{"head_dim": 64, "schedule": "wsd", "doc_mask": true}
Each number is 500 + 40 x the weight over its row's rms, rounded and kept within 0 to 999. Layers, rows and columns count from 0. Numbers have three digits each. The size before them is the row's rms in percent of the matrix's.

# v: layer 2 attention value, 128x128, rms 0.205, rows 43-78, columns 0-63
# o: layer 2 attention output (transposed), 128x128, rms 0.18, rows 43-78, columns 0-63
# q: layer 2 attention query, 128x128, rms 0.143, rows 64-127, columns 0-63
# k: layer 2 attention key, 128x128, rms 0.138, rows 64-127, columns 0-63
v43 092:511452462463466514550466544518493507463533514466501489526482513472511502535500611486451481545436573503432591585471480499527535533419516434502431579521510451464525544548486483533532530521486477
o43 093:479520546542549489500503499538565475524478409499403534570498522504542543483512543502480483494506467544524457426474481484490502530522512525394496510465481579533564463440478567506488553518526461
v44 087:484485483463525494513514439442497512543501581498473473468504376476498513534544544549547502487488503477555569561523513510506507532434457471451502468538436514496487496582463529503434552478460431
o44 093:497443592493486583565461487526493574495458433524486515527498573515523534448458496423484565506540517468438438498447476481566505537606511495540474460494567539509490485455514500502533471506503559
v45 091:539552486547534489511458519461502475443556506561496478473550443500498482498572446473486539569522402453522497470456513517482510462508493461477571593398494500467506440436466490533508507568515500
o45 089:473515559448444485500523513504462530493504532490512547536468460490482517505489476574542483425525547525510539520505550412553504517493548498496440528587524423445486524497444507470506539420507433
v46 107:425500506462518491476493480448519521462500540512494471492481533566519462477618516495469495552522513494494479478429484516538511546528443520442474581479507493497490560423515501494450526432466468
o46 111:479545464443470522530510496516437494496478533550417538560541542517603528465473535456557538516516480476543499528569567449513589561489524439520537451531528476527483452553473471603579516488561508
v47 091:364518476559485460532406521516527494427483540489489507541528502431504520493457484511482397524479518512543441454509463534569478570471571454476522471480522489538438533450537447546487527427533482
o47 095:500481505423506543439507508492506452527511507477506485460495483508453460455526469476440525517577432555447556496499534482416495488400520557513538554400445510405591545536455519473530513485488467
v48 106:445507547579433482511493529501566579484423480591495563503475535496493510543539505537486480502490503529494465510447486428441527526419544496544490433549488525578541483484521493424518464543536432
o48 114:555546498505487517524542520464496455536511494421504469499522451540500432413479418523501469482436539499519459506461494493538403458541437490502457557467505479428426505521491514502410491459468537
v49 104:504476486537436448463443451473452550438587530500544527455495495493506543411533533488482524414480539545460481477523600494518564486494533495528498534496502526510448495478550469532558424451519460
o49 097:507467409462519540504548427500456420533490488510460482508492509477470569644477441488538533517480483438574515481490468532493534551479519452537546485486533532530489479493512473539439546501488553
v50 090:478520533471525450582590456521475491495499497545518425494492494523472491576479518535428556537510495565478429468500506526532462534456455463447479476460504458538576482538448473512454496487539495
o50 091:548501540442513521466458527478545523476438468440510559421480514541505511422493498450550483480525566480465499554537407496404466467591514494514519463537463513542459497527494556510520459523469543
v51 095:454491546504508469465468477487428485507521517496472523462508505497501511451552496480477519402490565531510467460441571469557551517459495465496507497489593517480494451440495563516490520518496554
o51 113:538476497445456476514517500515494453495479487440490517540473451495462536533482453482603470525503509459574544488574465494433498501461532477537537502548537478495479426532507460523419501539517453
v52 098:566522436556469546516472578499537475569438501527504516558475533462531430517435445527462478525483451505482493534506485476519446386519466563521431471486458434485496495501483459548572435538531429
o52 119:424527466483487465477528492431575495444510462491513476480494530455481453455531553528483488503496513531428508433499569548512485449483497498478565486465465536515458547478528533496477579469410561
v53 110:453467456584448419425482488516482486502509506477479507452546570500510551519598566489451585480504481468444406543491529541474531455501489490507547504519530443500512492479489495491501552477481504
o53 110:484424516425535600477468474462477580499551515537518521507462490520543475433433475509503464496510461490598599487433447505488531568432521510492455546481515501509532507479411524511552524456467493
v54 110:539542464500460492511498567495594557518552555488508504535507515474574495430524557497478523543483553496479586502509542538476520502493494483480531462550471577535470497468525517503601467427444470
o54 118:498501590520566565555513493487443500481484490507459466476498514525487506500430518554410445496505505500481457570469527514540458570479539506497474562481519478526573530521562523492505509481555523
v55 092:538502581488459588495474592534519510528464489447456437536509523513480565557484489429492419578432521520576554504469481536540537507503519476527453571545511539437482541480473469478520574493549500
o55 098:497428539533482443525499491530513475506507496539529645504505458540488480502509530483505531444568485506550492488527514485489482467472575524527479522482497549482595547479473589560479504546491484
v56 088:547600522474505530516555447516536543482542560445462557461515490527527520425429497497552516504499488536396535551554492517449562509508522606518480501493462525504541562483540485528568474513551470
o56 094:464526452509491477529471548452546429471491463573536419558517519477442500542515524524424475464548450436438444504541495517561450438489495475452512477453467506517482459537554462504487510489545554
v57 097:458514517503488454472469457456468576403552506574541504482504525532512475358519471425503517530535491502488582454479497475411525486533533446466522460541490509476515485490552518539497505517536473
o57 096:465481479475486505492520570447477453575495557446427459519488488507434555494533479530490504526542484515573528442486522474612455508496524491431469579522530372476521449571518498473456529417492503
v58 092:538503488469521498475514504503497416499504432427501448484551466460532414530461511512474448548484505452516412480505506534520457488517474452448520534452509532496521497490522507489549475548463582
o58 083:465558489486506476528524482464490569466437469507499581481488558492431469522486594559487544466462494524506537493505518478459524516476540505547516463524521506540477530453442532473514504489414430
v59 093:561512488505508546539473429499467544541455478509465381461436530486458500555547451503497511444481491444514453535516537487583476560486446491489484476457502509538463536518539528553539542509492504
o59 092:423509529528527471495487606494523560492516510518505473569525514535584398393517498495530557438504483548519501483476469459471468567561447483505505529491517530507447494466456421470498407490512467
v60 087:459531503506457491469520433462536482532487564501479460455491501460497535564512488518501501484485514473456545513440468470540480570434498494448460537483501513515545489433548573430399561492450473
o60 094:522493559407484504479481550487480514442468494461520491484493467557431476434497521514504497482529522517526461521545529480513485527468524507518504541481482466533511534579451471531588511459523472
v61 100:476554404514429498512502531477480538455532490497473465469484500546484528501550466477430493533504518481523461470484536563474502514477483556536537526530461496485435530409538513442534463480502499
o61 095:477492507495559548504459469500514477574554499535499491497511519466542488466429458549456446505618433463492513530476509477545525479448608503439416487455541456492523487507473471554538533453445544
v62 089:512481444459480507476545482440498419420524502504526451548491473616504517468502447489499531549552522481506526424496457534489479419557480491440560576516501452464547488537450551500519507502501537
o62 088:489548450536482438457482518509507508552486496493456518399446523447549528554502490490581485507494464505495498526512540490438485455442558537473447446490489482512472465490526512495463487555484434
v63 087:502464507452533480466566476526519465490539386488488505519510579594477467549526439525445517532525386533431525522529477540483489473533476510510501455486510457507563476527442446562464513551511515
o63 088:521463507567500557528485495532532534485475556486500519460509449493549552473484565406513468490450570505540517425461465502448564484521499503478491417534467546508492497455527570520468412518494514
q64 121:486525492591414463562506521477480528501557448501449452490497518534528517481515574509540479483484493476458496544527466489531459473577531533528504495475486480452552473479498438459472429586524449
k64 120:549451548464482562493534383484427389471494467492530509504481469592539474452484533455454508487531421527480545419526574514504509517483504496545510538450503545524479567471492484524502498493499516
q65 121:509538456473476520499538494408460511436489502485505539518522524520420436566432475455510473499502474463488463494472494453481525512512543472534455527510568597505546522512443471544529495460434564
k65 107:513553472444566498507567522532455500466544489529531480509464515470500517570478467435519449527503457362452567463539446418495505496555548582471457524494531542485392507541541442431573461512488470
q66 114:452503469522426541508519476494557461559467436468551556555590476506446481449474482514533512516507491496452453473497561498532464519519515465539413503490498511492537457384585504471437498509486511
k66 112:469406505526523558500575533529520418453510547557486507568426522480478442528485488492480466494584478525513573474555448454452519447565449564465531539441444559510532516553473506484477474509467511
q67 095:523501487486512474558440476449446495487479480599464495455521415490516463457483511459489480526552388472474530472447474488518423552518554542477466519515489536517503455419490445469560568448456487
k67 116:519555448559482480465471539466444479470574486530473476526461455525503488521547491489511499499530535531465442441510530477519521472535417564490469549482598517515456459568610514458607582499511516
q68 096:540513487476530494428542451513525485543474455468543601500524444543497487532467461463515492444513463491529489472568428561484506523475450496553478505503482439486458500464505469491463504458464452
k68 109:506509484563515490558455471474532446483449476419467528457496521442433553479520460613471502533464477413500487469365503540512475509516492502514496488462465526435423474473508484478424482448503491
q69 121:497468542514550588522463483520476552539542514477537523429534511543564507521558525573483589592516495516472416496502514547447475540534566505542503527546493465445517500477539453569499471501526491
k69 125:518555513462412560511482517541550455453411512548445488496469546520548503464512506555580483469537561507513475503552519528561497472496472519530567486497524516494515488505491495541545437471505503
q70 103:570560468483487413511517589472473434458547561552440499532510516441519459467552454514496530504484553471539476558483495497431527519498513469526450481526546459601419461476498441449532485513524449
k70 107:523492511531550498508448523469490568499504404560541507478463556503535576442517470500507496537436545514543446484486488556516490489483510523489489553560478482560502476450503509447458531429550510
q71 091:549465501503427491471471471468582421451427518497566545586501515581490464498535519466436468542488478523472502454524473467492455526444503529514464463454485490460477503483471491498464509477521518
k71 106:540585550515517541540436564492481433465491454543476564412541546547511548446571519492430471547469530492397503485449489517491550528483492462488550513558492534543491488579424538479574488455535559
q72 085:496509524501508474558479485546469549492493560557440509484532505430475534510576485545533616506455483479445497498570535504483439517511528558493564480470462459485422468452466457502554429541452401
k72 092:451524532547450517536521481466543536503479519568479470459458400516566417481426585531542483479442429562504465481567493499543520534570474437514574544532518467463490560531504454481462476511509459
q73 093:532545454509451460525529544504513514485447492499460577488486565444552521511550458511551503484513543528496509526529488497481549556586555493484465469605536515495474415536520481429401477454537500
k73 098:493406495488535522560536465484499519516462504572468505526488532548455497515476491512452545461506500513567513524464546545478535513555425470508456462520477522448615545506428466466471433525471502
q74 109:514527456474464463527534524464531511445453490563458479519562503442540494447528491514503476500533447449457497523471540504503501510430517465489509525511567508607490543574537492500526451506477466
k74 107:546496553436473494501480527480464541535553432461507506517556494497505411446509509494529513529459504454437454526512449430438570459477452569497475474525525565489505488552450447517556518440534501
q75 109:436453546437418593517485480529525474565436535482509500481551492526556476460515488473604470498537434462476511535445507519531483551487513452484445519540504489452428462494513512493492462532498479
k75 120:554437514457507548438500460547541470444473529433504523500516467515495418486457480546483473479498514578441481480463490496495511436497448506495462377457422509448565516483430424448502436497471553
q76 107:448509473563539520533448503495482532531567434480471489524588559535541508452535500529406482574597513489437455518505473481523478497518508513452457450492464544523496481553545510488452554539586427
k76 104:532400527484476498468462527477440484490486497494422470463480475488580513461520438443505499512503485490455491440488497476461500487491514503499503492485501493564524514521490526571451564462494543
q77 098:542481478492483488482475424463511486546473577456535520470511503482454464499512478472488529560561582537527483495465520502541479445476511480517495468487476531507517646480514457539551489523464529
k77 098:459487442534447587505604460477552531535451474549479492479477491479562509482500462568548591471463530493488489517511477465497521512511415447563542545557545476534476512551557493508582445504518529
q78 091:544508557436451518431537512577517486598482491464485470527445510445521535592468584557546526517528492530511510451471563483503503489463511437530531564509571520537523483487508544531492571549505547
k78 095:507555495498488453469499507466499575523520502468513507519577503494549405549459558507468469419495493529502502477478528498559445523472531508549410516461497453470504455470445431510491444473547502
q79 092:406511454544477434479484518470462540468532511489460484482553471568523457453486487404453517474544469526546442500572508537496441507544513518439483534481469639499468489519530524391524464476422408
k79 111:510523481563590486495526445462533487543517485533472529487441539503385520481545503519540496562516486496522438510499494539509527491476493541460520578487499465572449487373490545389514464468493461
q80 101:538518557545502504521595509488439510460505504499450534443512471470591494513507546521506574529544375490482484547572439507475485480543501482477498529486501517467541523417561422515516482502492432
k80 099:512424495472487505503527497501490515572423511519506505495474525428532440542514549481506521414511550546531514499553531576513503512453484495505443546451477466558455544522505566561521459528488538
q81 121:485535437501607512478473514491452477444492517534499482555538577575512530524532516508437450497506500470539553561453460463494466516473497508463503513508470505514506437553498448524565519496468446
k81 118:488534519509505392407514485442442490442498498529505452447516520532538584531488494544492546555542494494502512509422533432466487495485531524515579471455529492488484518534541546520437583476590502
q82 107:494497536524428479484541443591599500569399516440561502463559498499560527555552557516561462516496485504444515453540601509475520456487469537578568513497540480502456556521504509516431474512560527
k82 110:601462507524461529490476496532485518425498504433572503524580504522509470498470516554419524544425491550472558556473470507480499487547553440504465400556488475468518586522436526515517470487528530
q83 145:567497472544504477495592468535519479552473576503544550579564496544455463550469519547539507553460522512528547492461524550510527510480525491601511570535550500513509473524487502478430480537496523
k83 117:579508487575510465475530498507526467524493562483525484499448518503457503453553488496456539541486483492458487424527424507490422478540401499496466492543429460541491484527538445506432508541546542
q84 108:453537480511549532525448554480503508481420491492427537536552531539576445461528535501469488454565497465506571561558559491469506488496576483494505470467472547573488481632477542520523548537543525
k84 115:571492452420509421536495478490464493456541513517462515503487576468443477433478534481475558462569433481495508532492418541491558550523536429511521534473444516498519534525497601551556543450523526
q85 120:489498524492483462450510537476546451553549500445545526495545530509417438416464510496494475483530495495519533508450501529517458514515493488483535547434505506436497602485484559496532598496516507
k85 102:495452421485515420519503480497521534444508504499500561515563545462381491484462493481461486547590512457500500460538535460506517469443557516541457512535570455539523464490538490515460492415513518
q86 113:439476473503491470546479545474503580459485527436490456500546532478535480449496505581491467509484532501485466532530559521478549463546597482409485498467486497514526474570483588593543477473533481
k86 104:487454471416486482484463450461461511464519496524516421564503522480522465468454584439524555474472496528477550525504454468520504527508529441540517501491456482471548513510504574483498490478511523
q87 095:509510449500458473488486551463498503484464494606433433489454499459507511479496519490530413467468493536525504556536518449425507489553527520434525374514493534507519439465556501511491539513518457
k87 112:506481491429559536491473538429481416488540417520453539505518544529562470427495539471503518420436457480524431572487501467539515535411572475481535495511505466538568479387498513482493521493505492
q88 094:468438533525458468450589437518550557535507508450508491473546542611469483523466519488536494508519470483405501478557498557539504474491501584537548537462507536479586529510513516518442483532496501
k88 100:533516473471491516536484511510530429567466499451466530468531510516432486496509527550493487535439445482456527502520573525423480546474528454476500463550437474441403548452479549511476409487503404
q89 084:503536451573539527478488454537439488422560574467500528396588510530552452512475554421470495520556515531492572497504532464503446501553503508420527520442433550500491494538503435500518473520495541
k89 105:495486417497510498536421404516488425453445444517462520492584517509541493525474501495486476505486459513447469495485548521514539598448468500493469436514531423515503655489493557521496503483491482
q90 109:540487476503504449434506470502522461440578501470519548580544497438403437432467423578508486509469482495524488477496533457447516500445507391519447586459504472507427470558427474514496581475536473
k90 099:512472469466485503557450490462511566452537458497533453475581486505474537511468532473471431505492513452490558503480460473508468499516516439537476521497554525469505570566422499487543561488467559
q91 122:507484428503542568448492467558465436536509485495450534521504490533477546567497493466533513535560587467519522476514439525443534506495554477556492493486460558509473547466453476506498431557514463
k91 132:551473512529464501541553467523527484514409511549547526491496439533510502501434513549542511483459519467485386486492517509555476522523510464532512543563432492470476482496475437534525422558544542
q92 119:535536600477503436511519546470606536553516559504513516502521485516548458435518521555484465511461509557435532494511518506555443474493489556474536532477482464461524548439534633546483580517523578
k92 101:542526494518489558447538498518441506519547487551509428505500528472518457485544554544436481529539473526480519468476488506435477505507526479522463552465511517565523526507563527542491571448478507
q93 104:546539549526522520463557422572547539599510504509477461486510497526508493530517555568508540514452471531418449488528582503451430441462512569490538521414483504457530492436561567522458504522497499
k93 102:541523549504487558499495520424498516501456492497451570453458533482557504517499576505456482519457476560532478456519480541449482541503417491501550515476478463468448494503508571507476471510478434
q94 112:530459401461466487463510457526496484517502477506539544571496479521501480505512509453521496488484539548540516472468454524479556525495520452585469502578493500470494434524382471465470520549499493
k94 103:548568502494514526497537468485434468495467461455470472506465497474482506497450492532500551484562443492455550520503472477506468452513526487595498392453436565477541408498485484361488505538561455
q95 084:492547426543458433492481524474576566501427489524539494478546547600557526511435452459555467499500480506482497498518518509459431475499512473518535471463440527546522466532496477487436458602530580
k95 100:468478526503485499497490462407430501503549470511581536489517470533518512463539512474505505557503406533504506518442461551460481465542566523486479513515468492570520582480504562547426550522487585
q96 118:497504465547531446519482518462536521474499502469497446457487500507499469441484542492473518509440413565440492547479525497568447463491520429491587537480499486437540538558529500487529481500526472
k96 135:464475473426451516496452401474438541501510507481478490507493576482571539494566599467490571520456461501529484525465573439525524518483457464499493565531557525522497505472483585544461543552532513
q97 085:501496574439511496505522489460561546429446487549460552475409490480506432462495482510574512458451452505537490475502437492547556447503503518551567517469491499480535465486424513526486396545455611
k97 104:470537493451450468451502528507575499485559466461532483554502474512451463473502489506480484390537441523519513520612517594561518497499435449475445481507493515430537471461539512482514436541432420
q98 101:471504448477459479443485486491562580488444544417564484460517473455436531463529531552515465521522521488486476435503555538487549442489528438463557487511485474528507472426491505489445451544484483
k98 106:404494429507452456487515522482565559500550596516569487573487506532483491521432473556581490474465545528532534521474510467487493497504495540503565413596475450532513483490515503528526444507493518
q99 092:446471525430550514456483480522424532446510496486466403474497481428511529554515543442518580495492524461541510442530498544519507516563537521489467488453446451445404463454503472481532496511479525
k99 103:420610516492511495481503541483491550517522477499482497524453457483479560515412471562515446437531551523533523534541492590429541472437540530457520531561501429525536532528498521477502477456520393
q100 082:534466500477523542478442424517494423531510489435483563526472433478488476474476419474422474493508486473478482532472502511418577484556525454524485447493487502508459523510510429536528530453498540
k100 101:497515502486540538533443505523527501518491466483424460484485517397547540491481487550530522488517513468586458523493536471574494481523465480472442548454472479546489487510503521524489405489463543
q101 094:516501564541480477558482462541438563441475478487483487465504592553581564481514495500500512516461458491478416505491538463509456478548435516441529514445467399524469542549527503448491328476485482
k101 104:516513574539463524459477549455491411486538448470571543488564512484505455561534429497463448511516424585506506496494478538489531488515479488543495457442512524457463485576544518529522505494554513
q102 100:454522481513464526456554463596447507560502462463527495376491483509462597536485492423512527609422439528521536495512464522490503509548515540484458531506493481560504561469466543449460466498516476
k102 113:490489486506478520537471519540537492505493469452528554533495475484470537545510510481508486504500531462479437540439490504492463510489606472442397550536471427572556420506510485403438542458549501
q103 094:475565444492519440476489536470510446497484449523474507440473502506601465491555488506496509456542414546450447486504536496488531474444481495397502445459449448519439430493484564491565545532477494
k103 094:512471458424492455526488483459453533470473450498405466488523520487544557428467510443461522500407550406447484515435465529421511546551524492548485432505485472511584481502477571487494534420557472
q104 109:536541482525516454477546533448518443387567492558539561485529552519465543503552503461474530471535484523531405475587497498539453500481541552447478536487469483500468533484433467494489501431473473
k104 120:504535471553514546464467496467479460493533494533535514470505537543559548514548424521468475571492510488552458511539520462429516503522523426488456508507576464480398529487466477442487562516522509
q105 099:544568458628482441520501528539477549506502489455476427488535496451514531515530490600481440539471553543462480451435586517517467477519528442547482442487556492557435528491558505514478515520494479
k105 102:406515499533443518451540553537444551503534501523492454452501468543393542455515464511514508542485532459492457434465468504466425522516470511474588511513499462565474522499534541552428548501506485
q106 103:502509521479472529538503436495558562525512500487503515494508508558530478480556524465547469440588517450459455479521533504482432440499499547488621543463443478436510559483547484541461536532490551
k106 110:513548517581489492549499421514456514510471540483533458441539529588586488492546488508549518481498461521457577514556468562475509547540503498506557450530467477520449459539509466485540504457533604
q107 097:473520427489482543484481473521436494413504477548528482507462469533506514518565464454442494556486547498514498542479558453539466534453544566571498461513493555483465529515467439560553478549474519
k107 103:548536567478497568528467506558529544539490459514499474522485453592557475451489518549519490520477446505521531506512607600507535497468520472521506498494545543520491478447505441494488481464495495
q108 118:477478471519456533530491507520503532520496500533467540471465482490565541533499514524536469525511504549477423423446524461441532528507508515524527520532564482500520478532507528471412455518544472
k108 124:454542512423501472493443514538496530562415478528504450499517443513470442516517546498495461503543512517551492541496524495513418457567493534508493474504500548564541438505472386514522487473484400
q109 102:466491513446520405521465437475522444453417538530477466524555506566492570411499432428499448514546486449514521502507510507562518524459435491449508537482504515525475597528521551490583499503481557
k109 100:506515463502471470495452502460466499505563471522520499558516462421506548566502498504511502515489498494452487481482469437521537525494568487522500432500559519427534525602527462449573526554470570
q110 102:546512565456484565531468537471460548543501461443430509542503554462584473470445539439527571476534482487509478544545491481500510558494557534512443505484493398526468483442466478502493526457528481
k110 108:471470512515491567545590461503516558561521457525536524453473439469500511525493522524446525468521551581473465436487530483504519522535557467541509502475463488497495446554454523521408582566402505
q111 099:465521452523455519543488509490533584528497506467488470558498513555483461447473483527548509487436458447459443531458468540467468533486430441482503493501468474459446482435523549421449469544514534
k111 098:482485529524487476510573546531512554479475530532528532531513580482440449457530462500536515538528465578455540486555515508539554474469445609501509384469458518464531479528470515532442576482522499
q112 104:443486444505522487505511511449460400535543499600554516494497450523500492502505562463460479476506539542531476511515409475521489519467474507501473534492464516426511489492437445477601501578501480
k112 109:528516463494468478500514445469520456495464499556491548491468484497524527445514514549431529540513481523474491482511580538499482533540498480559515594498542534480497476439546496559432605430536506
q113 098:468547540557491472489482481529491473549515548571469447472412465475499483487445448517543480559452479504467551545492558488531516502446463506503545496552464535546533477565496472519538603490585575
k113 111:506525458447462411561454460524471511508606495505512496522495538376564446459501506456515540478493515482478501529537609473542447477488471454501439525523511441515509548517483558493470595478449410
q114 099:502472507489483485542492522554558528452533502570524496530497462528444509457532536507486471488483574518424480463471515492509458446442441483528566501531510479455479513503504506440436486529542476
k114 102:507491523553503481528537484564517466523462575436546568503552537559483396509516509506491471444550521532495510512521539504512433505481439481462520480487473477498463515484531469428449473458508495
q115 101:524519508488523459441501509579518499497491504425516532452518525498395447443523454502532475495508530527510470502467484480481541500460466457570545505515504571498416549536476443480506489507469551
k115 107:515485543490510497417478453535568473434497517458556508538577446559455551480520440548540473522452583460540519468480535549530426566454513439543520530536466502497501441494523466503510495531558572
q116 091:473520507462517547496496451500484540537511408477526465468525520451501555422552422551442592507521498448452399449457452518422493497527512466504516476499539444529409431435492497473479461465490532
k116 098:493508534480470518496555608545455545382498537500488470525523488477511514551496477458561477507490524503534477495524502520541540430529486508427523498517565532551485442568481474531479526545485490
q117 085:457494481557535479476488512493475494384443469474426543515507519552461496540456469503515505515558474498503513534470425452514540466520509529456495507458551552529546537575541404477503475416396464
k117 104:486548507550502491474489584459527548524473534490500448455468511488535507566523498454594458528542479489506500558535498540485517546594463555475443509538448563494465486512482492550472525501566475
q118 117:433462434493503477512468509418496456457459499444510508536560566577489524483440429468433487435531542500492494516482547496495543533523517450471479484538527478482486477562479515487525506463541500
k118 112:437445462445465475443502430492484425496519459508546490479522474442526578563511436516533523537491403486530514491461514421469509452448502541533493494452488579492518592453487549517501493501489542
q119 105:480552524504464582500487499549523579539587517425510460446542502391452533567466545505462511528468521505504449525540514539452517487569607505480460470502589523462433428450519483485513456488471434
k119 111:449538601509556575475513517512446451484502505540473476486464516482521517504476575480555457471539487507494531462527498462550420484430507550426498524434486514567535456449494499476537505441440513
q120 087:447496506518489546589514521434449465529515463435524511507496469564510483541521567468443557509472430545501494490475447545482515455527538595546502492489497465428524547476530485487470374495460531
k120 108:526499524419529568454531524535491439460548495442490466560461504453443544557535449507448547548510542520531595531458471522442519487560447569555528535507507592501492513519583582484488480474545416
q121 089:545507470575490466477545494451518545522598499481510495496465472551469559551480564511524583511502502457479481510495476558478442491466545513517572500511514496465515532501489504456473493492442512
k121 097:486455536506499433492518451452528524553448521473539507514521489538490471486481478475526471486586461533604516514481497476570495538528531588479463399447546586533446573555491458473537492536499491
q122 105:559431561462503497485466508574443461493593571502481482528455507453524478517508506564455519508503544538581504528558493506510506497567509471525502561430503506478489560502435457523541562526537459
k122 118:492531515515460524527523442495492489503487481530490481510489448500492492559432480561485436425454600508541549439507501507491486499388468455535421552501547424502440510528480559492552422517429468
q123 093:564474448474553507548457547499495518466528506515508475511568562548513538460538487452501522522450494493539545537507476482471525593480438487503544474613528467489484455527410499464564495537571529
k123 086:544482459503481466492515523514452490502500461550509499527540511498486485544508458457505463493483558588537489502476524492513496440437507454558503370594576481442512466489480470502459509512468514
q124 110:498499506493528539480498563425525579566563468412512506541556511567552563457496549495480576502608541507498483496542501563550563555499578491438541494552484569445600574481510536531472534529543481
k124 108:448486468407489468497520434459515504488462446466447564467445535519512546524489527452548496482486510535508516498495560485439499445494513560511552495566528513485543481486456509501490463545456509
q125 088:564454441454510524446450459491488482465543468471497568584440503523389426522466450456503548479529458484562491495515430506491491461563553450552520551488528554514458511513467500504478504477375530
k125 103:515560514560494523488503522501541471512573531490523436520544495538499541538496470518519564522496474522525475468454492475536506533528553510503519536420481550441432486496596465402554423572543552
q126 083:554546567466452489502486511580488541487558525477506512445478488418513528553538483499547468474521533535467499422508488456513425544562533416445513535462500440516460421489495513529457470489477434
k126 090:457589538549557586464467534520430534441504541539503472457527487585508521510525518528491442468514444526482530517525461532569538435564487477457456494491585526545545502477367436493542470549513476
q127 100:504495483543528492514541469513454551462500498596533480526494493442513517574551464628509580528484584475506480442467446449479587494519574522554520498506477460609513546526488511486501428458471511
k127 111:446537489506474538503491573515539562522499432475514429483498472529470437535479461467519480456501500495512535525530506534477527534576401505443550526531452524520458489531564508487494473554456434
v64 106:534567427532533503507537560528447465492428490427505553419509428495576463501491538506484446557428549520474509496507497526475419466482494512556512521471473492555522572517556492489455486474527495
o64 107:458460566487488487483478515443537417521547456536543493543531469477365462415511508476430460497505421487443527482481439514558472492485454514480494516542483530447527502422447508427531550494495485
v65 110:512511509500524554521513531463519504543469517428550550538517510440507546514518478556542473464504570563520495500487432468514505479491499502569477514536552513508554519531498476517439485531540440
o65 116:450477440505461431468490453535499544480522474589478461475526481517477489459477496496454502440463411429440435437476508482479441477518487489461489475457453438471473509450487443439478399471478482
v66 105:447540512463454491479470437423533561502591525505399482459528507534484571520528503447475534529530401420516470461527528439546506468509471534476504541466451488454526516456484474507507545477499440
o66 100:496504449462478485525487564535496555479472526526517478484456578488541507477479560413545462475473524531440512526480486452437472589497473506428490445505462494484418492521458566542500458528553507
v67 107:463517517529431424538515504529526471529463492517453477446455554541484472496435518507521493530476478522525468513520466523475491484448485483530494438541418501489564504498555509446495467515430495
o67 103:508495497471448541555508565498407492490522608375522446535513467525459515480541457526456504539543523503513509534451534532541484503553456537430454541556519473420489523588520492499491507504541507
v68 122:522550449503560468531456463496475559458471506491471469462424508544476518520494521491469518459432555496492465512558521457481519460543438476425481529449405469487551478542521516593531518530451489
o68 107:425509546447447499528531569499500444515463520464470443468545475459437500461513537499488506606575472514483561493505520481484479521454568499471492488542552513491471535544482510479556574522540533
v69 097:517481571446511542446465442441592528526479500450560506515469494429475489474518538442475489452488529459498492487568540483500489509517480491483457536418502472568595473568560511493503502444514509
o69 085:489552469492502437460541449516519498417530514555519456527529541539457515448494534520475505511508413495504462496532535455496443514528500530485535459505567521540487470469500416474450442512453429
v70 119:452481559511474474528511433474481580482506531502504437561453492502445535542490550538573507527542480438540539522505520440512567498550448538437556494450478474511540539534518527507540534481408535
o70 100:500511495427522449479484574571447548478501527464475431447505525492523483454492497469519490530468493552460447507548527544501457497475511465457476503500503573531493515562520465492543550493580443
v71 097:517493541531499543599549531497540481499502487508493510439514574487510527417510507478528514467490500504500489435552517427562420491532438547505525513529495446509492486512511469495584485473489508
o71 096:467515405536542438502479482527477551551523595528475451521464524539497475495551477555487491506513520494556509532489577470464546529554467476475497485486449549494508456584556562510437518566485498
v72 125:484530529480515517494432402484523592557442507520505452523554524487441598528470485548520484489489465464486429428548473458520526438477491482501456571371512527516551506508512502481469511522478464
o72 130:544475494499482490516524526623500544490560541505499507433502469533562495469487569467510521529497465528471489488538551490482440547597529576494463491542441470467495513460501476492499403518485497
v73 094:480538504529531502506521523503539532455499488492532539545450498525540547440564571459602479456547531523466556478528467451435503533556507552472553439426482458468492441494553433520475492465486503
o73 097:487493484480545486449504506508533477496594438521459471552531507409510524509442516500475529497400477466552500461497512441542525536545474408518467519502537533550437544533469557458575607482531557
v74 090:545496504492437497511592508432536465567425537434459517495526485464476500460446518541616557462509458464532449589413465515560582530466464512507545443491478491515481470471504477441489475530456528
o74 090:411484492495484468521483483536466490456493440479520487522516467455605484565508505518490514436519508551520507506520527465516528465518485477458506561482519509426471524507566463506489429493523516
v75 114:580529518563514511502529427477512550491437523421478508521476534522470535597525519496454552466481544506532463496509531520515481459556526532538540452570463444467448417565529494496549538498415469
o75 116:458509411452511457530536552472533452502566475510525484484563493523548459482504458505463448521577433549462496518469518453503445580460511514502460560488455530475495521501493507479444433505517521
v76 112:536495445422523455484475513495488564485408478505498501519497498509481519491469543510582532470516449447495497483454506463441512525478471530434461517394471460523458472479508493541521471523463522
o76 110:495544549488517529490520454593459491467510411440462440466549461460560507523416541529476464501446500532472513462535581496571525461501545411469504498555457500505493562480486524465521528479540536
v77 099:498501547610484576516550523487511445477530578484497517470494553493533477521537555517562439503435505492583478575508518562511477528549618511474570490578513515477483549502535505533485483554447491
o77 099:454437466514490420545431513501523510496502491502532525554494528525481479520543433453504531531517569521513508509428475518523577524480459514577502486525528537474463526588497485441566544478521541
v78 117:520508465479490481481508520549475463524469407507495483420511444547523545430353464558515496533461429467487467524470533462492529508502435453493501555465419492526529480586471422518546461446489524
o78 121:457519601479522525515502491528467489534502563481538442497535516419533538598542570517473572494497485502479559491545513538580469525534532549482479493524482453482501507394560555496529505524551449